Part of a small language model's weights: 6 heads of 64 (2 for keys and values), learned positions.
Each number is 200 + 20 x the weight over its row's rms, rounded and kept within 0 to 999. Layers, rows and columns count from 0. The size before them is the row's rms in percent of the matrix's.

# layer 9 MLP up, 1536x384, rms 0.109, rows 623-731, columns 0-63
107,212,220,186,214,165,210,216,232,173,215,170,186,205,231,232,202,196,233,177,207,164,206,172,222,219,234,199,214,196,166,192,212,220,171,194,212,189,224,209,164,189,211,153,197,239,193,209,202,194,195,198,210,219,187,189,255,213,219,191,199,182,176,177,194
090,186,198,221,168,196,229,150,210,206,222,197,221,221,182,210,185,204,174,198,212,206,198,200,180,211,222,216,191,204,207,198,213,213,249,164,202,208,199,219,226,220,238,223,197,190,205,150,215,205,196,225,159,219,191,178,133,189,199,200,178,184,183,190,178
093,212,179,213,184,192,174,177,201,194,191,199,197,192,198,156,193,230,227,182,182,182,199,190,197,173,225,209,161,183,206,193,206,185,225,188,206,214,234,215,181,206,225,205,182,203,210,203,173,222,205,217,196,197,207,235,191,237,194,140,236,195,168,218,216
098,191,202,207,196,197,187,222,218,196,204,193,216,145,218,219,184,238,213,224,192,221,175,166,189,214,183,182,214,195,191,177,207,176,206,221,241,185,183,194,238,249,231,193,178,193,213,179,223,206,171,201,177,211,186,200,201,209,179,164,232,217,194,230,244
095,199,202,200,181,203,187,195,179,221,219,179,220,226,234,204,228,165,208,173,215,230,152,224,193,206,220,187,166,176,172,189,224,183,143,160,171,184,196,232,206,214,205,205,188,209,179,214,215,194,252,199,229,208,164,183,196,215,200,205,202,201,199,203,247
099,176,196,210,204,212,186,190,195,189,210,221,180,218,195,182,189,188,233,210,228,191,178,244,169,181,221,189,222,179,211,206,196,172,204,169,187,193,179,228,180,198,224,181,180,209,171,221,203,223,205,171,211,174,185,200,215,234,199,243,188,191,192,210,188
104,197,204,206,189,179,233,211,210,184,181,189,176,187,204,195,191,174,173,213,195,232,205,234,221,198,246,174,202,194,245,191,196,188,175,204,209,204,201,158,196,204,169,203,189,195,151,174,203,190,172,140,204,196,211,190,203,216,225,224,208,204,195,233,192
108,248,231,179,189,207,193,213,241,192,204,241,200,223,183,211,175,183,211,209,194,201,192,198,204,206,166,194,226,206,180,181,195,220,183,206,190,219,224,203,212,242,210,187,187,204,212,198,164,228,214,185,192,210,207,194,204,167,211,210,220,147,215,174,201
091,223,197,156,200,168,179,200,208,210,201,217,194,169,185,227,213,184,235,198,222,217,228,182,228,173,201,199,231,185,226,216,210,204,214,178,210,180,193,215,209,206,202,183,179,202,200,202,198,205,207,199,225,168,201,201,196,222,213,180,215,199,190,192,191
104,206,203,236,175,196,188,184,166,177,210,227,193,178,187,185,238,164,210,186,194,182,215,210,192,218,203,180,213,207,173,197,208,190,213,201,218,204,193,210,182,183,188,222,196,181,231,185,212,163,215,223,213,159,216,218,216,205,196,231,214,230,195,234,229
095,218,197,182,203,206,214,134,199,174,185,209,220,184,228,226,173,202,196,185,181,170,193,185,211,200,196,222,209,234,181,191,221,188,185,167,173,233,188,198,192,216,192,193,220,191,180,223,232,196,172,193,185,187,203,186,210,172,228,179,169,222,188,190,189
103,185,229,179,183,221,192,181,208,208,270,170,226,185,199,186,216,230,189,187,225,167,208,188,207,195,204,195,185,181,189,211,166,150,171,220,191,249,214,199,191,190,187,179,194,230,175,223,193,196,170,208,226,185,214,206,199,207,190,193,223,183,226,209,154
096,176,217,193,209,214,212,212,203,198,177,210,192,197,175,167,215,166,169,201,209,190,198,240,167,175,201,180,210,218,203,191,218,205,203,187,188,196,218,193,197,214,203,190,174,198,186,191,188,179,199,207,203,195,201,198,210,243,176,176,219,206,234,210,206
103,186,200,199,209,203,214,171,194,171,214,244,203,185,213,162,174,178,206,242,174,219,225,196,184,184,218,168,185,209,190,201,207,213,214,217,194,184,229,188,219,230,211,179,179,190,199,202,203,187,212,203,243,208,245,236,214,188,221,199,214,185,191,186,189
097,207,193,208,182,161,207,200,173,220,196,207,184,185,234,230,185,161,181,216,211,221,207,178,190,226,241,218,177,255,207,224,213,223,186,190,169,196,174,177,227,162,199,174,201,190,193,187,267,219,196,210,210,212,205,223,173,166,209,180,190,196,177,168,203
099,230,181,189,210,189,190,242,188,187,210,220,188,200,179,215,229,185,202,222,206,196,169,195,185,166,195,199,206,167,224,162,188,203,193,235,192,207,220,181,181,220,204,188,223,165,227,226,193,190,173,226,204,222,227,179,235,204,183,206,218,188,198,192,196
093,213,211,180,186,203,196,221,199,251,185,208,171,194,192,198,210,196,218,208,195,202,175,204,173,217,212,178,209,197,229,210,189,183,199,192,227,217,211,212,205,232,164,201,208,237,211,180,196,192,237,214,167,196,209,208,166,206,219,195,224,166,197,200,212
087,200,195,211,224,230,224,179,231,195,207,240,198,185,176,203,167,209,220,196,208,199,225,187,219,184,194,161,189,215,209,174,238,215,188,207,154,169,209,210,205,219,217,186,197,226,246,227,249,219,192,175,208,191,238,198,206,231,147,238,205,213,224,204,207
113,204,211,210,229,161,211,203,208,196,202,131,232,210,220,206,173,237,194,195,216,223,174,200,210,190,181,206,201,179,212,186,188,225,184,186,200,219,222,203,177,200,204,179,218,193,221,187,179,176,174,161,231,230,172,204,188,190,205,176,235,193,177,195,172
112,226,199,169,224,173,202,218,254,178,198,189,173,190,231,151,178,219,192,171,203,171,159,188,214,177,206,197,176,200,186,169,205,223,205,196,196,191,229,203,204,216,224,205,185,210,201,244,169,188,193,200,181,204,217,204,194,160,172,189,185,175,200,197,232
100,222,198,207,166,186,200,185,187,197,206,203,229,180,150,206,194,188,182,201,227,204,217,179,204,200,164,198,208,229,189,188,217,194,188,197,218,209,183,209,228,221,162,166,229,206,164,185,176,182,177,168,226,234,202,207,173,195,200,212,199,178,198,202,222
101,165,192,191,200,202,213,188,171,210,184,226,148,175,223,227,214,233,155,195,189,180,212,197,201,180,249,207,196,185,175,213,234,236,184,182,178,184,202,187,227,201,237,208,208,203,206,213,158,212,193,236,217,179,233,186,202,165,218,180,176,190,181,136,204
095,224,157,210,205,173,182,187,209,204,233,200,194,148,177,173,195,208,224,199,221,173,241,197,204,212,209,173,173,216,206,216,200,185,208,220,217,208,199,207,159,180,223,179,208,202,211,178,209,205,200,198,209,234,184,228,219,180,182,184,223,221,217,210,196
120,186,201,196,230,221,210,205,225,203,202,216,214,206,171,192,184,185,213,181,183,247,215,218,219,207,231,203,183,156,192,205,215,206,225,202,216,187,185,219,246,208,206,209,182,226,205,166,147,189,182,212,200,190,205,201,179,201,226,228,204,209,197,234,210
103,211,239,173,208,189,186,193,191,212,201,239,169,170,206,193,219,202,207,198,214,211,175,177,192,225,165,209,179,198,171,220,165,183,198,192,204,184,194,217,209,167,202,234,184,192,192,226,221,199,196,195,200,203,188,202,209,184,194,200,223,198,160,223,194
092,191,252,212,214,211,170,203,217,169,197,207,199,226,181,209,188,203,189,192,227,183,199,196,201,197,195,232,202,188,218,186,204,242,226,224,155,177,221,199,199,204,207,190,228,202,188,180,176,218,208,201,177,179,216,219,210,169,212,227,188,200,187,215,222
095,227,185,206,187,197,207,203,198,190,226,194,209,177,199,209,222,191,200,176,172,178,150,185,201,196,217,184,189,238,197,203,182,214,223,212,215,195,195,218,190,223,176,196,203,212,196,179,192,192,198,164,165,171,201,183,229,152,231,206,210,213,240,176,200
100,195,191,209,181,166,181,210,199,207,205,196,157,213,178,252,188,193,190,185,203,248,202,202,211,228,223,192,239,201,194,215,216,187,183,157,199,200,205,200,200,218,189,180,216,189,154,170,237,184,192,175,182,196,199,202,187,213,193,197,217,211,217,207,199
102,199,215,222,205,189,203,201,178,182,189,175,197,193,231,192,191,154,199,171,179,205,201,204,176,228,227,166,204,186,189,199,197,225,191,157,209,184,179,187,223,239,159,201,200,196,205,199,198,173,203,195,198,201,203,223,201,174,193,201,202,212,190,221,218
100,190,199,194,186,190,237,200,213,215,191,168,223,197,188,181,205,189,181,210,223,209,187,188,200,187,207,177,175,233,211,213,175,186,208,181,206,205,176,169,220,186,200,206,207,176,156,210,226,205,204,262,215,190,203,208,177,219,197,155,193,199,187,204,184
101,227,196,196,164,185,204,243,225,206,212,180,168,181,191,212,209,220,164,222,198,202,225,205,201,206,184,172,180,209,186,173,193,201,187,216,187,219,189,231,220,166,241,197,198,244,214,217,177,157,223,225,198,200,226,212,213,234,235,195,195,217,201,210,175
102,212,234,221,221,225,202,228,185,198,188,200,175,218,216,203,214,174,185,227,247,218,204,236,182,192,213,192,171,137,210,201,185,177,214,164,189,209,187,172,186,189,168,197,231,171,223,210,188,204,175,211,187,191,177,173,190,203,204,177,187,161,205,171,238
091,212,210,200,200,179,189,184,206,199,192,201,231,203,193,246,211,188,199,194,212,206,229,197,174,232,208,196,216,179,222,231,200,201,210,174,207,208,169,194,207,241,195,163,187,223,235,150,209,237,215,205,220,192,191,164,183,200,187,209,232,237,181,192,231
112,204,208,190,204,210,201,185,211,194,179,186,183,179,216,206,198,199,186,137,206,191,213,190,239,194,189,211,185,187,188,177,205,184,193,199,172,190,203,165,210,204,225,190,203,213,203,198,218,202,211,207,216,195,169,206,212,223,205,180,209,186,204,209,163
099,195,202,198,188,218,230,210,229,217,219,198,191,191,219,180,190,225,203,197,191,161,213,214,195,250,168,197,142,187,235,165,171,180,179,181,212,218,188,179,242,182,196,187,185,215,209,197,215,203,221,197,213,183,174,188,195,207,212,198,188,186,179,178,178
097,227,191,202,217,200,244,162,174,205,167,208,183,174,205,218,194,220,167,206,203,207,201,178,177,222,209,190,206,196,167,203,204,189,181,222,197,175,177,194,191,189,196,175,198,164,192,195,212,184,202,261,162,200,157,195,207,223,191,207,194,227,205,213,197
105,200,162,231,216,215,185,195,192,201,183,219,189,174,185,202,211,204,231,172,203,209,188,230,232,195,203,194,173,217,214,236,216,205,169,225,202,182,201,203,218,214,213,205,211,218,185,219,193,206,202,213,189,192,210,203,188,169,205,206,196,209,218,247,223
100,196,163,200,203,210,215,208,211,203,224,207,194,173,206,192,215,189,213,191,191,232,206,202,228,239,193,188,168,198,192,194,184,212,170,190,202,237,165,221,192,221,186,215,202,202,216,191,218,172,210,187,215,203,201,169,192,182,175,177,209,185,183,204,188
090,215,197,198,194,166,219,193,183,192,166,204,166,194,202,210,178,190,151,213,158,199,204,179,207,228,213,198,202,189,197,202,199,244,217,179,197,186,231,227,210,207,242,226,201,216,187,163,209,198,201,196,190,156,214,222,216,203,163,174,199,228,188,194,196
100,209,202,202,203,205,217,210,192,221,240,167,226,203,214,206,199,152,196,192,202,180,226,187,188,200,193,188,192,235,194,197,203,218,201,171,173,179,178,185,216,212,192,208,189,221,206,198,158,183,200,208,197,205,225,193,190,226,197,223,216,187,188,159,150
098,237,189,200,203,201,187,206,205,230,209,200,182,185,180,201,207,225,214,175,248,207,213,201,209,182,179,220,187,232,221,197,227,198,199,194,200,183,254,181,183,191,221,208,184,210,191,197,173,202,221,182,164,175,215,190,201,196,200,208,204,222,226,205,197
110,230,211,219,211,218,240,158,234,187,206,168,205,183,223,192,185,206,182,209,209,222,231,184,183,210,213,181,204,194,199,194,220,198,188,159,170,225,172,193,230,211,169,219,208,190,185,207,206,173,224,192,225,186,185,190,187,194,199,182,192,215,189,203,173
099,195,167,206,142,192,197,180,211,212,216,205,164,194,186,208,193,176,185,218,226,210,225,206,155,223,180,193,213,202,214,191,191,186,161,205,203,218,199,190,245,177,194,174,199,192,219,176,177,191,199,188,169,217,202,189,178,136,209,176,186,210,207,191,207
096,180,208,232,190,198,181,202,173,187,207,190,199,180,194,215,187,210,221,204,189,193,172,194,212,158,234,201,184,201,197,191,196,204,167,170,214,180,200,190,213,238,168,178,243,239,174,212,154,225,189,217,174,158,221,203,223,171,212,219,236,203,206,193,169
096,192,208,182,235,221,191,225,194,213,197,184,209,152,196,205,220,204,221,180,195,225,190,229,211,194,186,178,200,215,219,195,232,206,217,203,178,219,234,204,230,250,200,192,197,232,223,211,179,228,196,201,217,200,221,169,226,197,176,220,177,235,197,173,186
100,187,199,190,195,195,233,206,241,207,189,210,204,172,198,228,197,222,266,151,241,184,173,220,193,176,181,208,190,177,179,172,218,192,174,244,228,221,197,194,188,211,202,228,214,209,206,166,181,186,159,201,182,183,212,198,197,183,218,201,230,191,201,198,182
107,191,210,206,211,198,207,226,237,171,166,178,179,203,248,208,187,171,195,157,170,171,163,247,206,223,162,161,174,181,202,154,215,200,205,186,203,167,210,187,188,213,207,203,172,204,187,198,197,207,223,214,217,170,201,159,217,166,206,166,193,196,226,205,194
097,204,202,218,227,199,185,179,227,196,205,195,223,200,218,185,184,219,221,215,208,216,214,194,196,171,236,213,225,188,196,198,211,202,213,225,204,214,232,206,214,191,190,182,193,203,222,221,177,235,174,224,186,185,172,208,145,183,190,199,200,209,191,214,150
090,209,190,203,223,227,233,232,212,178,185,175,174,206,213,161,191,181,143,217,210,181,179,196,254,200,236,208,225,185,177,229,202,197,217,209,203,207,206,229,180,197,183,243,193,201,187,214,223,203,204,232,187,192,234,216,204,182,177,198,194,243,161,203,190
095,203,208,161,195,184,206,183,204,194,185,186,228,202,195,212,192,192,207,208,220,183,204,211,174,188,240,214,193,212,189,210,196,233,188,206,194,201,217,222,204,210,202,207,201,198,200,237,213,195,214,186,164,179,226,169,205,191,178,222,187,160,222,214,199
086,210,173,177,210,219,243,202,200,190,206,193,188,231,201,163,177,165,185,189,179,208,198,204,166,210,173,203,200,193,192,179,205,189,222,151,180,176,207,151,207,166,150,178,222,214,195,257,222,203,219,191,206,158,153,178,192,149,193,209,188,200,166,194,185
095,166,196,199,227,144,185,183,201,210,208,175,173,232,198,222,226,191,206,208,177,152,260,179,181,215,188,171,171,212,188,191,207,239,182,180,183,195,229,198,209,200,201,158,170,207,227,176,176,210,218,204,232,218,187,195,198,186,197,191,185,197,176,229,186
107,252,230,195,203,218,206,205,193,172,221,168,178,201,216,237,193,198,209,164,224,170,179,199,177,231,197,179,226,261,192,178,208,182,194,190,221,183,205,228,243,218,210,217,203,196,223,216,208,198,220,215,184,200,211,195,211,220,204,222,168,203,217,179,205
098,218,193,183,203,198,185,188,219,199,179,208,207,219,193,194,193,215,194,193,235,242,185,188,178,235,206,215,210,215,200,223,208,229,203,241,214,191,209,202,194,171,231,195,232,201,219,210,219,204,197,201,214,191,191,243,216,198,207,227,210,190,198,196,216
120,176,214,165,200,187,196,178,197,195,219,228,193,193,215,195,211,179,162,230,156,215,214,161,207,160,166,200,213,189,190,247,182,214,221,190,216,182,203,185,209,179,173,213,189,183,156,191,178,194,182,178,202,205,203,203,200,224,203,197,208,179,193,193,207
112,209,190,186,217,233,204,211,225,197,231,208,190,227,194,203,180,180,199,224,159,221,217,236,195,216,198,227,216,183,181,192,193,196,217,166,225,222,208,195,186,172,213,200,178,230,214,212,202,214,193,213,206,189,221,217,216,189,194,199,197,200,178,195,201
108,215,195,181,221,203,216,192,221,188,182,157,197,176,208,193,223,185,180,196,222,190,168,246,193,213,169,203,196,214,235,219,211,186,189,194,216,212,239,197,170,187,199,198,172,198,199,173,221,215,202,182,201,174,208,226,230,170,200,201,224,186,204,223,205
098,226,198,190,194,213,236,205,204,232,210,209,203,222,165,222,159,233,201,207,205,217,157,221,252,213,191,187,191,193,183,192,205,186,209,224,218,200,210,207,173,206,198,162,215,186,177,190,218,181,197,203,218,202,230,198,205,190,193,189,197,233,180,189,218
105,207,213,215,245,181,210,213,191,234,227,190,199,215,212,198,188,170,213,230,223,178,194,237,201,201,215,181,201,228,211,173,193,196,219,179,188,202,178,190,181,170,183,198,204,232,204,243,236,224,187,240,231,200,192,200,207,181,215,198,201,184,175,167,214
096,211,202,200,181,159,200,220,218,206,179,169,206,234,198,207,214,202,162,219,197,176,218,226,197,190,207,187,177,223,193,234,203,185,170,173,193,207,207,194,234,211,186,180,235,206,195,199,211,230,214,211,222,201,154,201,191,194,202,204,221,170,215,187,201
103,202,192,199,218,199,193,193,221,206,215,232,228,188,234,208,196,189,167,194,205,196,229,212,207,198,161,201,163,168,194,216,207,159,179,195,204,187,238,202,192,169,218,194,182,214,182,212,217,178,207,223,200,177,200,221,222,185,217,202,207,237,180,183,208
103,224,203,203,193,208,220,219,191,208,203,177,214,251,181,221,201,197,195,235,236,247,211,203,198,188,188,176,233,186,182,168,189,195,197,157,197,217,200,189,191,237,191,221,192,196,193,200,211,200,203,232,215,206,193,178,188,193,211,190,210,209,206,166,185
089,225,179,177,192,193,192,192,202,192,210,183,204,213,196,214,179,201,208,219,177,169,197,198,168,196,173,207,188,202,186,196,219,195,201,206,220,216,204,192,183,229,186,176,174,172,196,227,194,202,188,204,200,212,186,179,185,212,225,204,167,214,205,194,219
107,184,177,157,211,194,169,194,184,212,205,208,218,176,177,157,208,229,185,214,179,200,188,216,165,207,205,203,192,172,216,154,200,178,180,215,227,235,222,209,226,213,216,209,182,177,183,214,187,166,209,230,224,220,181,217,204,198,181,181,207,190,194,181,190
094,219,210,180,208,173,149,187,210,219,196,187,198,181,226,220,204,182,192,245,182,215,197,216,187,183,214,214,204,213,209,202,210,190,208,240,242,252,180,176,182,216,179,205,192,189,205,195,219,196,196,211,215,208,191,207,196,182,188,187,239,205,188,172,167
099,218,227,200,244,219,231,190,206,227,202,209,209,237,234,184,200,168,193,204,233,211,191,234,203,192,182,190,166,219,180,199,206,219,222,229,221,211,192,166,225,238,229,229,215,175,196,239,231,219,203,195,167,209,207,209,191,197,195,171,190,161,219,165,218
104,205,212,184,174,205,206,211,197,197,215,198,179,143,228,189,165,217,207,207,172,223,209,200,203,181,226,210,200,175,174,189,219,184,174,201,207,181,199,207,207,243,190,196,198,196,192,215,233,207,195,201,215,182,166,215,178,188,164,191,183,218,212,203,218
092,184,203,235,248,225,192,207,195,223,201,172,207,228,187,210,191,181,215,214,214,194,182,214,159,167,221,210,226,223,175,183,197,212,194,168,260,169,205,225,229,225,197,235,223,199,214,244,201,216,175,204,206,189,192,205,198,185,187,215,178,217,218,244,222
106,199,198,237,168,174,189,202,168,165,202,211,176,215,157,203,233,221,197,196,200,186,166,211,204,233,159,195,180,181,165,203,188,215,172,225,223,224,189,208,201,210,222,174,191,173,224,208,223,175,187,212,204,205,237,194,199,180,214,179,210,201,174,210,192
102,237,212,196,199,216,192,153,200,198,207,212,171,211,193,201,197,207,181,226,189,209,191,173,199,182,203,184,192,189,213,193,210,175,227,201,174,192,180,196,194,175,191,196,209,196,159,189,252,163,192,200,182,207,193,184,203,183,242,189,218,190,193,208,238
139,175,203,194,192,173,206,168,198,192,196,240,205,176,196,213,173,176,180,218,179,180,185,194,217,218,205,198,183,208,202,203,191,197,225,217,189,199,201,186,176,194,215,221,204,206,223,198,186,204,219,194,206,223,232,198,229,193,183,228,202,173,196,196,187
091,231,205,206,230,223,172,219,181,188,219,197,208,164,212,210,224,164,240,167,184,172,172,210,215,229,209,195,161,201,211,212,193,205,223,196,238,193,227,189,182,257,218,196,201,197,220,190,209,208,173,206,191,186,206,224,184,208,212,177,207,196,177,213,177
101,235,185,206,191,202,207,226,192,224,177,218,182,224,206,182,207,189,185,193,196,186,208,204,169,222,200,199,172,215,147,189,202,184,197,220,203,215,209,172,202,205,225,188,196,212,199,203,203,208,201,191,201,231,227,220,162,218,184,198,168,191,194,229,188
094,196,157,180,245,161,217,230,207,210,187,203,214,216,200,200,179,197,164,194,189,227,180,209,199,173,245,195,202,221,199,183,186,206,209,219,192,252,226,175,172,183,209,234,211,216,202,205,190,205,200,212,184,189,208,177,196,209,179,185,205,165,207,211,183
104,207,210,158,177,219,205,211,177,182,197,173,179,199,162,225,195,155,216,192,196,180,187,154,214,225,210,200,207,225,192,206,217,235,183,206,175,191,219,193,204,201,240,178,173,218,222,187,160,205,202,216,216,190,223,212,170,191,181,189,227,146,185,207,198
093,198,191,169,198,210,208,181,238,188,216,171,205,171,223,185,183,196,215,192,204,193,211,236,235,213,202,187,187,190,178,184,171,184,196,207,184,176,215,214,207,201,207,193,187,215,206,220,231,189,204,234,182,232,203,186,203,178,220,231,203,196,202,199,180
100,229,204,210,243,188,209,190,223,177,176,235,213,243,211,204,199,186,192,201,214,207,170,188,181,242,193,207,169,171,197,236,230,197,158,190,195,205,189,190,190,191,203,231,188,209,179,205,193,208,216,223,217,193,199,206,171,208,213,205,199,214,199,224,195
107,221,184,220,218,217,218,215,179,208,177,184,183,188,217,196,187,173,202,253,171,202,207,211,208,209,189,206,196,225,184,219,242,218,229,204,216,218,194,184,231,173,194,202,218,218,165,162,192,201,208,217,194,192,211,193,216,186,192,229,228,209,191,219,220
107,187,174,189,211,175,173,231,198,203,195,220,229,227,251,180,195,213,202,199,189,208,225,212,192,216,217,192,178,214,180,199,188,206,205,185,204,175,201,200,230,188,174,183,181,217,204,121,180,180,190,212,231,196,221,164,187,217,198,143,220,204,199,200,206
105,196,203,206,175,199,176,165,144,172,191,202,176,183,193,224,191,181,179,204,189,214,187,228,201,243,211,191,212,206,210,189,192,219,184,179,212,224,187,201,215,177,189,198,155,182,181,216,213,174,198,178,222,207,196,239,174,194,216,186,250,204,191,188,211
105,214,208,159,200,186,190,245,199,169,193,180,178,183,216,170,210,207,194,212,200,198,215,191,227,217,195,205,186,225,154,187,219,189,232,214,218,173,199,186,191,185,215,190,185,171,187,233,230,255,206,211,199,180,207,187,215,234,220,200,244,222,188,187,218
105,237,212,210,167,235,210,197,200,197,203,218,203,258,193,214,183,215,157,184,186,233,185,226,180,221,231,212,214,211,212,236,241,211,207,200,216,198,196,211,205,204,200,171,205,206,186,186,158,157,205,171,186,194,162,182,196,230,209,200,182,195,191,169,192
101,206,186,197,211,177,175,190,207,245,182,168,222,170,202,204,207,201,202,210,240,210,212,212,208,194,186,196,188,179,186,201,226,212,203,199,212,193,218,176,194,217,207,187,197,162,192,202,202,204,221,192,197,193,188,164,212,183,175,197,220,210,187,205,181
092,184,197,212,182,191,213,164,194,192,221,159,183,212,203,180,184,165,195,201,205,190,216,151,197,185,210,196,190,190,180,235,218,193,180,185,207,226,259,159,221,192,166,204,223,178,198,218,187,198,210,214,175,184,208,237,203,166,194,173,195,206,204,198,194
089,190,213,196,215,203,168,207,193,248,200,208,194,185,203,207,159,184,216,256,206,137,149,195,206,230,213,169,197,151,201,200,200,152,191,219,176,162,191,172,224,188,235,197,179,230,175,224,179,211,230,173,203,203,222,199,194,195,172,201,205,223,202,202,179
104,181,160,231,174,232,210,208,256,216,203,211,187,198,167,201,213,200,199,187,219,227,226,204,182,212,226,227,203,211,216,220,208,177,185,196,185,218,151,236,217,202,166,200,196,219,218,178,181,207,200,197,214,246,202,192,206,181,201,196,198,188,216,193,190
101,200,208,183,212,204,184,210,241,195,197,192,200,211,175,191,187,203,194,210,175,201,202,195,210,214,199,224,213,198,213,210,200,189,201,215,189,197,228,179,178,214,216,225,212,183,205,189,228,225,197,213,216,194,180,189,222,223,194,214,222,220,202,189,221
099,193,187,187,226,177,236,206,221,190,179,193,190,173,193,228,210,160,180,238,230,185,186,175,180,140,205,212,197,189,190,213,201,180,171,200,206,228,195,222,174,198,219,215,212,168,176,215,222,204,190,196,221,160,211,215,220,213,195,236,167,213,184,227,217
103,200,187,199,209,190,192,198,192,180,227,183,201,167,174,201,169,179,189,168,190,219,190,225,224,196,213,187,170,221,224,210,229,147,192,199,181,195,178,196,193,218,166,203,213,185,188,215,221,183,210,200,194,227,198,206,187,202,224,217,224,220,185,196,234
094,218,205,196,207,211,156,202,199,241,204,204,189,172,232,239,191,202,233,197,188,203,184,187,195,203,214,211,173,155,211,212,197,192,200,207,165,208,223,186,238,170,181,191,171,200,177,232,185,174,215,188,190,165,213,189,188,196,146,216,184,180,218,238,182
100,170,173,208,205,218,210,213,205,196,194,163,199,173,197,201,197,232,199,157,221,170,191,200,164,207,206,196,215,202,193,201,217,155,210,189,199,181,240,189,210,201,214,189,188,200,190,198,181,209,232,191,192,200,226,207,199,187,181,198,229,167,188,201,199
100,198,191,164,189,201,214,196,192,179,186,179,178,205,222,218,212,195,199,170,212,193,165,182,219,219,197,206,175,192,210,209,189,208,204,223,180,200,186,214,196,213,196,190,208,158,169,214,181,213,176,190,172,229,205,202,219,217,199,215,217,221,214,222,215
103,198,244,188,196,176,197,192,211,185,186,184,177,201,228,187,221,215,209,172,231,186,210,166,186,180,174,206,208,188,201,176,224,228,194,159,180,192,195,222,210,193,211,175,209,197,218,202,165,208,165,186,218,185,204,211,172,194,227,209,217,172,199,175,176
106,217,177,210,165,213,161,178,216,186,212,249,147,174,210,188,201,202,172,138,224,202,200,182,208,206,193,222,181,214,177,198,193,204,197,171,168,209,207,208,210,195,197,215,228,219,205,212,185,198,183,194,189,187,190,202,201,207,231,174,225,175,214,175,187
123,221,168,183,190,183,208,190,213,203,195,203,206,172,213,209,212,183,196,162,219,253,216,181,209,196,190,195,173,207,202,229,200,218,213,195,168,184,196,176,198,222,177,165,202,195,210,214,220,219,208,212,234,192,206,181,200,195,198,170,177,206,221,192,225
110,213,158,179,238,193,204,194,231,217,176,236,193,199,205,196,178,191,183,247,191,210,196,205,189,169,228,205,210,209,179,218,190,191,187,202,179,198,187,216,206,192,206,215,220,187,244,217,202,185,191,194,199,206,205,191,191,194,183,203,194,200,224,231,213
095,213,196,213,170,206,163,228,207,204,203,227,179,187,174,202,179,201,160,210,181,217,200,207,217,207,197,213,221,210,221,213,192,201,192,200,211,212,196,223,226,193,213,205,194,222,190,178,196,251,178,210,180,207,203,205,208,224,203,172,216,207,193,184,214
090,171,229,213,202,186,181,205,198,191,171,192,202,187,186,172,229,232,213,207,204,185,230,186,178,192,199,155,162,201,203,192,200,217,208,223,198,200,204,196,207,208,219,223,196,168,170,235,239,176,188,204,183,236,225,160,190,199,213,235,175,157,196,198,187
110,215,169,223,202,192,197,218,183,231,237,189,203,195,206,190,167,227,187,235,197,196,208,198,195,199,211,201,170,173,217,212,216,178,202,137,209,205,179,205,182,193,172,245,165,190,217,204,226,224,195,199,187,196,211,202,216,191,191,184,230,208,214,179,180
107,187,179,212,221,214,227,161,184,217,190,227,184,223,195,208,189,196,197,239,208,175,184,187,197,191,213,183,199,201,230,211,194,234,193,164,241,205,171,216,178,190,221,235,169,197,168,220,205,184,163,234,229,193,176,216,220,218,194,204,202,194,201,203,205
107,224,210,215,176,176,176,164,145,185,227,205,197,186,181,193,187,176,219,188,260,215,161,199,190,221,197,195,228,181,186,196,169,186,214,203,181,222,206,205,218,201,210,196,216,205,223,192,228,194,196,190,208,221,226,231,200,216,195,224,177,192,211,171,204
132,232,219,189,173,185,235,203,202,204,211,165,217,187,248,180,231,215,186,232,203,193,195,200,213,169,183,197,183,199,199,210,207,220,185,198,211,171,189,221,175,191,223,226,201,152,223,158,177,163,190,193,161,214,195,217,223,163,247,215,212,213,202,201,210
110,222,181,217,190,206,200,187,159,232,225,210,208,222,218,231,219,214,191,189,220,198,238,209,205,211,219,202,213,181,214,176,235,218,185,181,177,206,207,196,203,229,216,193,194,185,214,179,267,203,229,197,196,143,214,190,207,200,196,148,213,178,182,206,192
099,194,224,205,183,239,211,197,241,205,199,189,216,179,186,226,204,210,225,218,187,220,216,221,186,187,223,179,207,211,217,193,217,199,153,183,191,156,208,196,210,195,178,203,200,215,181,161,221,219,209,219,196,211,188,172,226,201,202,186,196,243,209,219,185
098,227,168,221,192,213,185,190,184,176,192,219,208,192,189,228,207,124,219,215,201,181,200,173,185,193,192,179,194,202,197,170,258,174,154,206,211,231,191,206,208,173,181,199,209,152,166,232,192,200,184,185,216,175,197,200,182,202,218,154,227,180,174,202,183
092,179,201,207,213,228,195,232,187,185,216,209,189,185,207,201,172,234,225,197,202,248,193,211,224,189,176,212,191,222,212,212,201,200,197,225,206,194,143,217,195,228,215,209,200,182,209,233,216,192,188,216,202,187,196,203,205,203,192,186,213,165,193,210,188
095,198,184,234,185,163,185,211,218,176,273,227,176,151,220,224,207,221,188,188,202,173,184,201,192,193,188,175,187,197,190,213,203,191,197,172,227,200,237,190,233,203,171,151,159,182,212,217,166,211,196,198,177,183,189,199,232,202,244,210,221,238,212,190,216
110,239,172,158,170,185,234,185,207,198,202,210,202,201,219,215,163,192,182,185,171,248,209,189,186,208,216,199,207,233,202,147,221,188,203,186,150,182,206,199,217,194,219,200,228,211,199,202,177,228,216,222,252,184,193,210,214,214,217,183,215,203,175,205,202
103,213,236,249,194,198,193,194,230,183,211,174,219,181,176,185,183,197,195,195,178,197,197,205,242,184,221,197,177,235,198,210,210,172,191,164,203,183,221,190,191,219,193,176,189,185,225,211,176,197,210,200,205,241,201,165,192,204,191,179,194,185,187,171,215